Each number is 500 + 40 x the weight over the matrix's rms, rounded and kept within 0 to 999. Layers, rows and columns count from 0. Numbers have three digits each.

# layer 4 attention query, 512x512, rms 0.037, rows 286-311, columns 384-511
402489443475570470567498653459448475520605535462507540388588420529505493520516493558617551540495527393423629509453485426499476518440482511466412512469410562495500416548602532570383625519503442567504479447552507459397525509532448580419471510428438334479495489460481495513497495607396489575390603534442558390454603520468493526545498463415496479554474494484638500515499573545553462519472
510471501548516528587553608465470533485442473483528436519521516436484499369610478454481524523566559520612419500654450467466467528534462557467469524592480525516491469461431479437509554624416512517514490513560526476563574535468448495495510523496482442532558383425424553496369514498590465415452468544492534532423546553546477501547523463545554512457478514452511544416532514510552437539595
534512492504488486493519502506494484486541506535513549513512512462494497445502520500520512511496515509519519498509522496543523531514502483505490493505547487469516476525499485516512482505491470502478504522504487487525526459510503501531478512474534507476489518515531492474521502508511520518511527497518528492505522480497470477440517503492517520505493458491536489516532514509450513506526
514504509509494515510502491493504492503516471520536496481506479510505503504493501475545538525519513492507477489518502505511522504529507536472498537533524503534502528484494512491509488470512482495497498508499505543474496493500516511537493468482525497523503482489495476506510473513507482452513490489496494473473483523526516484519501516534530495491503513486516525480508550467489533490528
493516510485497530468511491498493458506488495467528524503490531495475511499485507521479517480509507463465511464494511522500488483538477488494487508508476509502491548555471477527506485483485512485521502487512512476489492496491471503490508512487498486475492492477518489478535524499477508494494533478516494527456490518519521468529511500504491503489496506501518471460463474508512521542514
526470495498503497542479515510488477509491522491526498469504458521497506519490462515495490519494503516490534564501503500477497482469519530562492484508507488542524522529496504518522533509522548503499524511501519501516508489507511491510477475517463528494523495511462524504503485443474478525483518511536518503456510494533492481476503533492516504463502527530467508492498488501474482533515
505519492479494491526493485468476529505528513492514490498512530524519505505513496476480503478507502514482491528488494498511535477521490521481487480484498522497497487476492509504501503509474464541507481472529510484490453501483495503515467484486508474509499498518540485466497477496505532452505483502480524468529519471500482493495515460526487451502503517515487516503532470495467434488499
513474452518464540499531523460471508508514449505485520468537510471537503488492496528502500515506524484540543513500508507518506475510498505503498566502521526506530508489533467471505549520537472507523520487519507508519486483512521495507506568498518505501503486494508480470536478513507484503505497486499533514543464492489508492503447481527505499498492505487502506515485483504520480462507
527474472491515520491521506487507488516472479504517488525523480490508468507500523523499479471512479505522504523516512509496507492489515507503527528509515523541518475510538502462489531488469523502513528486523499502480507456493477502483499538518528490493488506496521460455508493488477495537503512485511511506499502519502507515496488492513486493493474509485473492490483490481517490493502
469477530489503508489526485497525532477529510484520487538525517505535495539503515534489535522436550486493489500451506493527515483521510492499492549519476480493483506481488522523506509500517481489483540503481486516500498496494522526486471516490474499492518504481511558524503480511501499508496516488486458515478514496457514500521478502487520524465512499521534502505498494493500477497495
540520506476477490467517538489473476531471489473551475468510487513488517506492514524549493510491499554492548534499540522486496527519486543501476517479498454531483507498515535504520501456524508513517535512508520485525511505490482513490477520499498524531469522497521481487515457503500496501503496470516504489494461519457510503493487493473555507483504512485495495504508487513498489474527
503501521492485454504513506459488468519470484512479483509531481520531514480519501529488513484537517497483531528495510464500488482495462507543493479509495481490498507453532487476514493478511502509523500502531496487492519512519447466491515553508480493477474500513532477495492475465526511510482499508509549492489486520519495503462528483543549547499484491484494489535463479522494486470474
479506491481496495480504467535524519500494477486498488529516500478488506537499513510466483514471512511536522510468525501509507523505450518493488527504495505481493452499480510522503532522560480501460545498509496527514475474481450531472517472488469468526491504481487510480482514504493526497500476478470453523506531496431533496485489521463475511501528504483503509525509488461528450516484
540538517506514516538511513488501466548496474510544495466523459506506504473526480494531458477508488515463516509473512529512465499462488521509510483510504455503533541461538508439465442452476503494539486484486532478509520512508491488509479531485524507500485478503551492488472479496467472514502489488531525523490514501524543509492488503524532468484500522525438504500471492536516484511532
539530452478515460483483490462498509499531488405505517520491461506516534500487492460519495509505496521472481564502535511496487555498450467492487478463447500513482510518465472508553509503517489509519496511511484510478534503504527510505470500457514481513487511515439514537495539510498527503530480504501525470509466511485454477473488503482510500488551504491498514517540470501468471513508
545523508480510530479509530491479510517495488469480484526534459548541508487501479512567498483494489505503476544454514516502504489503463505508492487503513484500511479512507560503505523481546519499506522527487481515479523512473524496516500522509497483524472465538540493452544478505518493498522514530495484452522499479509487500492475526457501490476489512517528446498525462505499469475538
457471503471476512479546457536510520467505528537501522480499531491488530557507556507489509496477526501551508478475547468485510485523483504511481505474514539508509466481486505498515552499535477497468507488479489494535544501517479550461495516532476497487516522501510489536499508488507491486496516514473450521489516500477526503510466499499477476528491508524516498480555498505493424527496
474511457527456479475515498534509503486479513483439512509442496526491433526536578536498518534441510512470553467417536460530521461502606445506502474466522509552535428490515447505506464486525507485483500450480516516489527489539456515502508537498469529496536501513474520522502434486508522516497487487462502477475507505441465501495517479515481498543513496498467532503513508486496474476500
496506490487475487475514456510499493446467540499498457473527536481491493533481501561477529556476514534555485474522537487506530477530489496513469465481506539494539489513468471564496569481490512511477527519513499487498480477508504483411538451517469480505527517482500498523521507474490501535467544490487491487530519452454502487507469496496502463494503513471534510498525543503497507504499
478559497454505502529478541441535506523498523476493518539498492489484481451445388525513482472519495519443444473487505472485451538499517523506461414464471519510503527517557575427528459537539496448511435535506504447450473504496540550559525479486503475577454490498576530478519501545513522475543527505550533519500486460574512486527517564515537511515458495486434493545464518518525608500465
470523495442464479469491438571532570486502514469469483493511536521527440555522534490479517460435548475567512432519525475475525481502448505518477483533481595487475460521480460536484530484497458488476485503478513492490553425496490486444488512512486492506525488485491452559552490485485427444469515529480474517454481549422504489568476478490441438527456467478491446502548482464507486532493
541582494492501437520445516512476528479451463469435521548488469453470444490538509546558486548444449495528552547492567425492516458524509464514503500509471525537498435537522518494475393505556507470500500454492497490521454507533495496630534513429565478536521505420485517399516475549507522436431441505468496486513483528456462451521467496553504608485488439482495504422489546433508552492381
530576500480528480470520494462485516482488524462501481488533482424495506526458508528554529516511533529480510547471515461505521494486472538438477455480526486560493443505524485570544485518448477502471519508505417468464474513442524503561529515464477479496503482499497525484512508512476515504537546492521499432547500465469493496475512520594506540537536493488475552501548513509544397489481
490497462622585501561405536583523442534489445622596521531500517499528521439452487438411539434531538575449449492444375557485524602472570557488484538531458532509460519451459521409512497485517558529541419498537456508514569555500454500397427482515554519457426559441497480483507525589567515501473532490478556503386507577565512544497558505469500500397504514508486513479399480558397471474516
554578546477632440424514494453421520573604499492572509609462432500496493512585437443605571520563425519566498583508479499429546547476453575534434517494508650534415530465508511520623557420396485491484474476499418571577466495466604512530539439360435468447483502417520416539442510552556514456382571470494577411422477540561403508521359490483415515520464469493458547465491493689466559552478
479502519490451430406576519462514494568476520504492466449490515577500474554431557571471502573505412539520661566438529498469450491466533417424549449441452456574481460510562473500469469589481590390593470434492459488536424507479442492458520535458532508398556431571387406411476454443502508490557475553650517436547534442482439499532520472510520526512368445551456546425515519405400442540543
# layer 4 attention key, 512x512, rms 0.037, rows 286-310, columns 384-511
382519518562492491526514581525559546529509515541471469446497466548570548455531485535479478519468427491492552544431579456538508531494521550480538452473562383491473482547519477586504668521564463475506460472566499419515419418491480490434440526546501470410543382456514485527404488549482408480598529440514571477478671452526531589439523482500540485491513524403513499452513538521493530397541
536522512484425469520541493479486580543538434480512399481431531570444518347506542537492510479537554504463515452547525559623542471543495532542510473485576553477532444540546476550459492529459443488477418521652517573505566506518399505644582468492490531465534484272494529503393564452527424409389523449571546529488417394509461623583425509501517504536531501451526505466519530575395459561562
520504485521501472533526481504500514487496531491543511515519556470501508511518531518500501473508495493516501513487510500532529485485530495534493485514514508492501507491514531503525500485495534493500475497485513516503525522521494505490540510474500522497513470451502524491489487502495514519532493489475503502512488513507485515508514517485489495523501539555452486516482496497503482507506
513493520515472507487486493526490510469508485500469512493498515505473485487540485471515482505499505507521522487498513488497495471521539498523524492469525489499492480481499463510514495500503517513499488500491488488513460474506470535465489478478547523483483499489501498475497505474480486516489494527485508518520526508488505524495500485501486494520525512492429477489474501515500506457493
498508511526528497521500485510516509500500507508486478503498475497527466534485510492498480525495506515508512508494519479488499495496490489478499518506538501527542479472481535515482485516504511538524492482500486545535479441526503526535486488487506481484517504526485491491510529498495482452524476514502495503521496507525508523520513530526500516485526533515487482466488505497485518504491
506494505481498504503491486495461512493487481475487505524476483519487510508526522505479523464511491490512524480488515525525499487506517502506492490554463507472464483502546479504476535513514514482529546513526510493494527545481503498480510505491469509492472576513518496465525506531531543521542494515479551522517489535496508521456490494497483470474532485506470506489481489484470504492439
458508506509487497480525514501513468491487523470555468489525507509540495509506483485504491512527481501500496492497480497491515507468503475491526499491491480487522504504490492525461467491481508532488487513515492521517512509483465501492531466484476496474502452476531506520507494480501483526503495489486473505515482511514516448530517525514514524484512491504543520497476527507532521523498
511512557510512513499502502513502504492523490500535512509476482521515484543490497514501501516459506510471488492508547497494512516488504513506489461497483481497508479496460538541505508490545493485506537530481501490512532510494540500505494461496500517505484498499476507504520534526510522493525533495516425515503478511451521479460483507459493509510541474517468525504521496515492517517490
524502552493548524507494507466480548463518525469546493494469522497515464490489481528467499508508497464489476468550513497511529526516527529491488485507484500529510523502490518514464485514509498500518544519483508515518490522482509505517522482506507514505499519510451524535484505506531530472544492494499486510498473487480490496483504537455513533493514491512473490508464472520507476551492
501499490506495500508497503477521530511523517534518497469522513497499516487530537492510492500533495504510542534504511500526482504534504463535503555487504515560482498516467492481484467522502527533498505507476526465499526487506459483523522526504502475529511459457535491489492493483497489512476501479504559523519520503513480501481535497521479453518512521506477537481526492470482472497493
515503493505546509525471490503504475446495529479508523517482514531520475519518500497494502509513488482533494512551471521473549497507480508534487481533489516485488507510462513554492483474478490501488484499490474470493463538516532505518508538481492539531507481529490491507497518527532492462500491478504493465529531498508528507464529506489494520499498480515480497509516490512475530492487
494519492509502531506467483485517503461521483503544478499502537515503476525511455529516466483506504498496468510495494490494502516494474516506503461480488486470492481483494511494489488499505501499484526506470510495471471518477510486508493479514560528479504516478470483514501504520469499470529488489501506521513482464457477511538508508484485491498530486508501507506480482492494478540490
508468480473477508523500519486508538531499555497488503481543480488481507487539530490506522489504483526505524513452480513523486483486478474529497474467514522581514507498516483460522526472515496518505517517518464447504540484512516520501494475449495496468515514532520505499511476463515465498477484503530515507468485517506483492458511522488519475482520502485488495519515514521465532494506
467490478520522481482474491493463482489505480500518473538467470494494491498470490481505488509509486486502458525495486526489519530494486492505513505515484480478512515485482513544467489501471489503514503504477503500500470528502528470536484519510500498516488504489475469479496525528549519485514497480492486508525493460495492506497523504489489504496513514531510513508473471481469515481474
477443549480502481523525521540477529538471543559492511481519542504505483466507520485522498512431526530467538483481531518501489477485516506507476508492464497540492506515495485463489546504531503476509484498474469507523533484503510503600469558489526514507516477514472466518492452486566501500473500489541502452486484515471491447538529527520528458527492520487481475477495539498517567515458
512505526465520547508494509516491528539531542509534488488538499518499510493486513492511521542477470511511503515465493521522502515493453494481481455488465513539518547531539498464475542503516487494501500543537454483517549491512537485479480478440513498498497535464475484530481479493512479492493501463474471459504486512469482512504481502490516520513530492500512504514523540523517537509442
509539517507459491498474520509487526528502536476531510493516478480495496501459468537518515487491497523454501544443477509533495502475459464486526487486507523504538490493463526562503494540484537535478497488538466495516538497470475484516473482456517493467476454504465499481515464531498448484503517471465518518488526576479495502553507528474515499505551533477510493499513509502431526535525
497529490546488540484445468472460447517522491471470554495560455446470488473477456520507516466540471529489570527508491505483437517496513506503553569537484510564504496496507505552487454514501548525460467490485537504479453540481522523551498426456508519508476484544461467509496478474533549520532498463509471530520540515509502502525541533502471479514526581510509468520520524463517499539497
498493521515529538511542509531516476488509461531502449514448517506554510533500472531505491472428536460507472487530510470499473485502521524491515494525528422459527475508510505513544511484474498496514483472497510524520472480496546530405528516539481508499509504519530512484454526489419486503508501507503522497459513512523487546509463469492483509473505478545487549511516486497458477524458
462513434445517506469525519509537437538469454472538435455451487497545587484542461489497484514427489505481452501504471468490562479541523445511507464524532565481559453511467501456473406463470493493475483512544470524507540493463503473460517530502548490568498532500535505554513475394476545549490508459424514492501485517583499497524440452480528573487479461458518460502480467486514541560524
466560463477477527502486529517454505525470584533532554519509508469420486522502440490498524520499503538477521548512458521483531492500479494475504443503543530491482504498501474528482505554512503561533464567560455484530477481473492515566495482453519507537475517521460533473473508550540502435485444492509488492488525520486490558488472554470542552509547569482484516534492551530521501455505
484478461465489486530405541502531531496540511490543461531520564535394499520514499534542506461489537467426454486491387518460541507498570494516537482470466503413508530475528528596529454520530490496420457496483541541523475428500526536516481545508536541567507488533476452406506469549482477537567533503474445563505535457508493494527498432451530540526545516463544531524464531543560535466578
469561470426523545502534504502507481530546443523570399477379503516634535444512452539510501538334525502487502537532463481501528460536481467547528429552667562483543450494470470474533487503476474444491507505516430486424481532398524466427519553504582482538528504522581534547510492390417540518506465458452514500446457597606494589571402530516529604499531460470464459541475504476392543655460
468541457457468500487479557480520497542478508678527468558481487474479521446531487484520446497476524462492445515436437528467569559431563410510485523461515481470496497510512494543526522548462522539503537505468464524498542494450492485532525495439470505549496468452545466422521504599570512509554465473458475483512625536503500570531548499558514527529554546450564457481482440548571547615581
554532472554586514492453510464513466476432511542529545464488497502411333512516545531521462487387460494551478526503443484467522547478450516457489501517483520594386479500438431435526523481478465496464559428550427495522325425411495482425565523487467518493463454486496441535537450543601484529413417522511420426477417462538484387486534533442426469501485573637410511573518468482521472618464